From a checkpoint of a small transformer trained on Wikipedia.
Architecture: LayerNorm before each block, learned positions, biases, untied embeddings, normalized queries and keys.
Each number is 128 + 24 x the weight over its row's rms, rounded and kept within 0 to 255. Layers, rows and columns count from 0. Numbers have three digits each. The size before them is the row's rms in percent of the matrix's.

# layer 8 attention query, 128x128, rms 0.113, rows 0-49, columns 0-63
114:139118106107144161138095158138122118159158127181118145112148142159102157099104111090153109110119106130124113081074129157144139105102102113099121139119153099157113142122143095107135143142151081
086:062124107097119164131173146092108124125133135117138152109113121159105155113127116096095109144129177085138112130126119086108089152104113159102141114135137100156111145163085118159120137133122129
092:111146107102138118101117118097139166106121149137078144075123125141136091158109150156164128138105159079160098116113134136103120127113139123157117141115081141133102133141125136143081149142128184
098:154170135147090164148111114127138154151128110117126129121116092129104094122114188154132140144159142126155124177146128099169137114135150122107151141144137165112124105099096106126085097097057140
088:146148097095077128132086125131110123132149115111183148136139140117172118091147145169152173199174115146132126134129148157132138144132094133137122099126132165138121154134139154092100099130101176
105:104141136144119113122095157113093154131122146135114108139093137118116130114112143098150135171085139119147109075119142135130139099126130104168150108063093116159127143177154128161119075145143087
090:099115138127140149111124127118136138129152116091149107149138135100070114097132141115058147109114137076109161131102144097133103127133192163111128144163134107106130174113075110138136173098145080
095:088145134103141145104118112158130108124126193137128144123176154151123133140121142115099147152159115139144069102130141124139128124126154147163131114139096197141124105176144074162171148116130121
109:152139167125127110166115100102124106131072117138145145147164118107128136169078098128123121160143157125144098132135103162104107166156137111146119163154124111164141163137123155140112166110111174
096:118120147116121115144123148186128130164149142147140139134094074109127172133099154115130152120130110123142143159145167102155121120075110119102119119126132118151110096173169107069081136125155117
080:109077132135113120116103143131139096156117078126148162127145153159144093145108126126097151152151201140175107162095124120096141121126140119129125152153150122133102099139103125115112135102149092
107:109151139170150128133124160081097152116123130114129144129147132135120135129129142120075115133049174133128069140112134148109151117190146120147138154138088148123157147146104114159152082095167086
092:147139140156149113113116148117151084100137109170115153118160107148128097122135196103121138108115127133122107130128176094104173130124135143107150191107126099140145156125156077147129148096123113
101:157115153130135116171148036105162085111107109140140131152086147100171143141098153151108144122102131120139144184145121144158105154105132145104096125142137188121131121110150133132118096137083176
100:125178126139141161150101108142098185139162087110091098083123160147147082132164096136131116178149122114152144129110126116126123157149157120132095112113122120162099134101113124121150114164107187
088:170158110146112126141191131105113138096102110125125136106111116127124116143094083147098115114117079118123120138130144126101127134081125106188071141145059143149105127155121144154154134142105102
124:179104123122100127136135111126142148095111117101148163149145122099120131123164100150143130119117175167141179106190107122137126128162099114135070112132131133123173131148122137176114116112146129
090:173141114097124131109113141111102124131132134111171156110145103067128121128142119104146134111119130156163141157143125090170146152109100123139148140109118125078095148146153113145140105129077115
103:104101188121146104179176127114108133129072156167149138104110156122146096110096119094113147179136079153159099091104132077111135132084149139149137135122126165150128157153142142114144127110174135
112:120136141128118121106112174120141171133146154151103089097160144166143126103143108154127096114101122179102125109103098067096143116116103159130142089118110103063150129103144110127155140122120126
086:112120146117122116107122108148155163109148129196136145137128130093087171122147122166153141109151072136110120119136155133128124131182174123129124116167103123150097093097132072154131130169097131
100:104159114167107118064132120121086095129139145097101114154155152106147133158134122152094098121125117126107119118160095104112124153177128102103124151145135140122172100147125140139148142130154115
085:140126161165114113120150076077147108104155139130140150146158174156127148128091128102144114110130116111130122148118120126133136106152121149111165131110117159098144099089135164089125131088148124
105:174126095109144142132127103152128095146137139109135173125143125124127085092103123141153139147181135116159129154147140117144098151108096162155135157119159138134110120152120127146119125090154123
103:154073135120133154131183111156132110120154130164116136172138071106108188127124151158106108108153172132114100146130119103108153158112108164105089106125088133162087117138113107130079146111155139
102:121153160128109129132153134071140136097133125094108110152137098085162107134144119153091136107126150151126109171136100160137179105126106104129129125112141076115146146088107115153127133139122130
109:165096139144137164102148156131117166118137111128112145071189126168116132112095114124086133147120114137118135098131128074086143120140116137114097131110090150143141122129186132125153135100144123
097:129145105140099127110144145128116184158155131173123113121117118167068096095130085136099117107118113113182128129104112104098147154128139126122172101103137159114150151108111130150128157109119161
095:118130089149160116139136101116117148125133130135129136132125092141165143106076135121082132150121110134156144190140165093121104171127137140135102131144162157111125088152149134107118147118115147
118:139143136118130148140172115136147098123108159119158138115129085124100084138088141121133167122132133152153121155161111130121086165102125154124111128127157141138142141153097160133127126149100131
091:116122140106103086144117130116120151096131117090155146115121137109109129133126128155144105136116151117089139097051093119155177136130106088113132163126187131109126158118139135138125123151163134
087:114110135113123113102111119127142197124132128162104118085175175086074140130116092126144118096130095186136148098111165136111126136136161129124092122171138120172161125119122115115160131143134146
103:118125094124116115123125117151089132142127102169120134136133141172126133115159143107118089110102168132109138128099104133121176123184128090097135118135115164161165086125114120132167143134110117
098:131129109132108094130117087115140112151120133199142149132111121137144151172114160119096111136151116160108131140164169109141158136108136131192164091094139128116144146165155171112129089108138127
127:151174127109150154160163135171165102129084107084129127144133139101167094130136100118150177133174121140168115143166128165132107154129126082119114149131139104115122159084095127136075099126108140
095:153131132117126143136139132115148150099100117076145191142164128128113125134083149140123199089141132108135102113161149140162157087134129084122118117114157164137126126146167092109124095122128124
103:134098136128150125132150155156111148096154129160094121104141134125146087111136109130120103082153126141129092120093160087121146124042087126105126079075150122107120103116167160108118129116132124
096:076165130108145118128140097144122118099134159110125129101141089112150088120113132100170147111137120136175092120140150123162144176114148159083136120108140151141135096144093121114089091085131136
102:147074093159105136173137063131095088144131141164154132133158112130102105150142149116130123090133105091109118105100094155124117142143141163090143137147154142121122128121161137111129143130114161
104:122114137125119145145144171062112115123121134083120091177102106133123124102135064124115134115135148128140156139141160135105107129137097164148086141140165110186133142126123109140090148097118148
090:123164119174119140160107156119106148144125113129160085163118084115153166187119114139108116108146110146137096167141168124115130128135076068131106099125158135141168120160099090156170124137144115
114:073108150150126149122116150095088144160113104146085095173121174140130120116139097102107129123084123168104121105095122133100115125171143152125140143137140145113113155101133137140130147097101126
107:148123128131109073134119135145105137156134149160124130151145173111130138154135074116124123125119094124086097119131136158121132113153139082132126135144106118142136104131149102081120140126098049
122:091121138128136146136132142110089179098169121104107111129132127152100127093130159121095159122073133127115113107083137094083157083151112110123133145125110142068155116119130118174179118141160093
096:109130102112159115112082131116106140093098140159118115101113117187122132112134100135161130117100126154150138154140099126152126158143111082141098116129091166119122091137136101090162074161161152
097:082119133161150162142148101147098120108167118071099085149088118116129143100196157156124140089139151069101108127137123064120146154147151181137114142150130107098122115117131110140145119139140161
098:139143148179112132124099139105094132158112112139087084118130140139133150132117136127122128086100134116161135126094118132131160132151106153101130156125142126114146098119152150109127141102164088
076:102130132139103095114140164166146148201114106098095089158154131154154163112116104127134153124106143100136115124126155102121090148133175125107104197137160151110127123130092125138148083127168113
116:129122158165101165113144171101134134136147136136095139114126118156119179134076141108116124123121137164082084122133099101125142100153127143152177129083151083145133126160085108183117150090171095
097:118123092165146143110125181146110137175184149103118114145101159149116117100109121107163129151098145110103165104116146134141125098085150145128141112078095125154088136139166078126152104107107071
# layer 8 attention key, 128x128, rms 0.108, rows 0-49, columns 0-63
102:145127134109132112118115130160148151121103134121133144144137103117084138126081102088130102149132140124107108137119161150098183085108093139166130158139134114164100129108145129155140148133167092
092:155110147111130065140145121108106112155137096163151106152089094130085117129103135098116112165118159111146157155131114143110137173105102132089153138141149113181120137121154078137082143187156150
106:091153113135118121119128114109120128093157124114115135139158123142125117159138163135150139120127103088121103113125110152160147111126143132154161103118138164176149111131158118136120099151104165
101:116115123127109132159098113130159151146143100148138129136096110149124139103131196140101148136123158094142091158155118089163137152164156114099176126085128150142108109123129159110108109112111140
086:097121111102130120138131156104098092143145082116174134147139136146177116158145116188149182173148171118145140124091155127105150150126139138145120155158119123132070135120153126106124091132118116
095:139142103172113114117168138089092150139101119134103128146091115137088162171100132138148124142106064101125152149157176141136120124109111142199103144103155152129095136133134132133108140122150129
092:140131152166117117107126125104161136128134106132163102140134131127101133072137130110094094116123155098173195154151155114092110127127152162139136177139146095141098157109077105149098154112115125
116:103147161100152120113082101143121128119127182164141125090141160169132114158141126149126129131130126170145113118104142154137145117133181114177126112177117159176123124151124126136155165113131129
095:118130165119113155156150071151129101128076113149125149130136140120132138135114130152074118152162126125090107093128105104131135144159125130119159119176122146152160121158108152155129099149142107
119:149117151155127089158131125180131146160113136169154168129110079142116140124134125075137158127128126145149110137150156100162135119077112099108112102102133132132116124169144128104101078130160140
086:120130103101169133150136127138141113110103080129190124154170104132153138121120133124113125139124132153140147161122167125119108111112122098143137108147147090116101102129115115160122149107106086
101:094152158190150112135115144138106095126119102090142126123150131171109118155142122120088094089131150142129117124148116121127141143164164151113142111124089126143117121140124112173114133097115088
094:136162131120124158123135144119164094122127140163121162118141108127088100117075179138140122124147136153177096123141164099147106112089161164117176103095122107108131129148148081114098118092109084
095:154119153128115116164124082139095052131182164124153127155085154133186104115138159115122141117124104115165113121127106114166106124117079113121142132135131143120130091137150175130180120158134124
113:121134128093148107125095113112098163188126094107091117113127150151092134129183117143129117167123116131117142122114097158134133144173148147127121112143107113120081154088127137116144107146094154
099:153090102145146143132158143154131108170131143149116144137138118093107113106114108088137096129130101102120145165131104119095133137083112131157085172109088125162090145136131121141151122126103132
098:152094131137127110077097139150132165117141138083155098114192130123164140136168107121121128126120173183147131156161129128077114124146094080125086150099126148101186107137141151155122114102148147
124:145127109138126153150110145133110118140111120108162139126071109123123095095122142114145136133106139168164140161125147080118124137094098129153155104078113109109094114160150104144148116131099127
119:156113135120147114140168133151131135131103164212123147114135090163133130133080147094139136135131096123148069136149124133151132116106110164111121144139116149153127161179145135112130096139143116
075:141109118105152130115125168133126153148157133171095137110176101126122116117180125128133133133114116157141143105135106136105153130096110118102140108113117160096151165146146135127148110121137117
096:121137138091128117113129096125145140099129151156131082090158153130125186119132114162192137156187055142129164140122092116122132142170135108140121106157090116163097135151103107113129132127090129
116:119151137123060122123112126136129115112094111127121144147137145115188142158115097171127095113144142103115123132105120164135111129190087116111120128178152132105144150102101143152153106110151131
101:132116107161106100132131128074148064104149130143129159179156156106110156136075149114093116143094133131108119123130140150121138086124173143111137096105119136164150148112140174119152135118155114
107:141133148116160080112117145137118101171125133155105125119132120083154092157125127120142129106168144106135089102134124132129121167124163123173144160115143175159080145119112110137126120132090116
117:146084150126082110146131097096137127094129106176156126153141086124152137114113118116081118128155125132121123164118109084098147153079120129133123140117107168143135137154131112169064157108125136
106:117142138128110094119124082122156121129185106099144119116093127118123146122150130131111155115094163141156129196129145137156144099153114131128135150164124094111160135115135109182129138157146133
108:179065095119142134119107188158148167141117119140154169081143140169112125117108123122147113159120130140142122092139115122096102109097100142151108120101094157129155098153170149131125109112117176
092:121124119118087142118107127102072135182188083172159124148153132145117127115162113163109139147131132130161147135106140105118157143124120134105138117107134163162108139157145125112096134136085134
095:133128074148138141152104129136118117125137142164189154176114090096150105093100129103092111118095120128166128128117130100130139163139128104105112123129145138135115120135129142095077143135100145
087:153163116118109169138115124139100154068081140155138108152144106141127116098081117149125177096132132130136120125159135172167146102134101106109125084103093150121137123151145112103112126105146157
126:124118143101097103141146126112111139113160110116113116152114147127131149158128134140114086111111156132102163102111093139126173147183134097086118140159151119145165126098140143139111111153148124
099:110142137095162127130079146138153141142129151127117117097159160132138153123136107135173127123147048176144126082122114147092124114136113126132099129144152161140149120155135103087150152131087124
119:117112128153113140133095136122104122128140116119127135114167185149106116135144114136092110109099134147098168145109113132142106152159128095103144067118127149106132098097154145145138148142118137
102:120146107163149138123139124125097121134083133137138172133122112155141089147121153140161146152113097111134103127142135097147102116080157149159171110060132151106123160127147109110138111108124127
104:136149109116165106144114141156138102186161132114106118167167128117125119171131119130125148089090162133136122115133178126130125142122106142108165128101154112072119114112108146113111121120100083
107:120146134144148140164089146164163109100093141105157159112114141132159151124102177133162150118146175132162100131180160118170138113124117076118124115126114142089160121137148095080099107136125109
121:145113118141124125146155150139110100125157138158094123137149081107167098119156145107156121105139132120145131128109162124147129119056070162133112123091117134115142136107156125114143124132117133
091:108149149131162119134139109148118108078144164122101125096147110130145113167159119124160153061119140137134110170100194134132125112118159147126178086133143132111130096140120147132120094078088144
093:105121168179075141164148119120092151122139120136112123083146145130141099092123160107111161139124136131141107123105142141110084099127123119145148122130132195152108129135122167143130142134180176
086:117084129107153127152147141115126150071136141152117131104140141116100116098143081141128131129185104121116120155108131127082127141135111132125052138137119119140120139148117093131140168100122170
106:107127106114148121135093107135098147155129141111143126159103133110177125131096095136160136120111119145136139145191141127126090151129116073053115113127115165096118088159126141112091149151154131
105:096125155160152162144126117112082157133123125092101133145135157177125100105099103131092119128098120131165095121125068134110115147146141130174148139105082161135109133137090129125160136128084156
108:119132100167116128103126125151151136121093130135149147144160128138134146131106064103128119120133121123126152138113134150089114093113131098108135139136099135148099120124131129124137151103137086
101:130131125133120136129156137125131158147118100094129136106141149122116150096114136126116135077139156113136145116138166132103114123163133122132105128128082155096144143136094158166116102124186158
100:118124084132158128140077125137083135162105124131120153114120101147137125095151107104134119140114086147138139137158130137154110131172155120114150103161077112120124094146139137097146104147100169
111:087120141134118112149119100094133121135142107037113085105082151140141114112144162154110126130166146118104135151154127115141130143145156148111156164149133116096128129097131128119108087169143172
073:132125114149110085123092111147098141178129072148128126176146144103122135135117143149108133131119116158119116076159134114107139154168103114088135091097148126137158124120142169093093108142103144
087:116098143102155115137123125128120141179124135123121108183106139149118117119120149130075136120127113131099108094159144171158136161138123114119124145165130112155111134121121122098105069123181155
107:190122169146110121107128121143116125127108121110131103100127106102087161151086148129124147121137160144139104124176125083083157115119155127142130115132132142140122108149113132141151107098150133
104:103138077141139198079107152109143159133109135108139095125095116123127108142115120110108145149119138109137128118121167111147119089085148100166125146078114170138097144144127092105106135109112112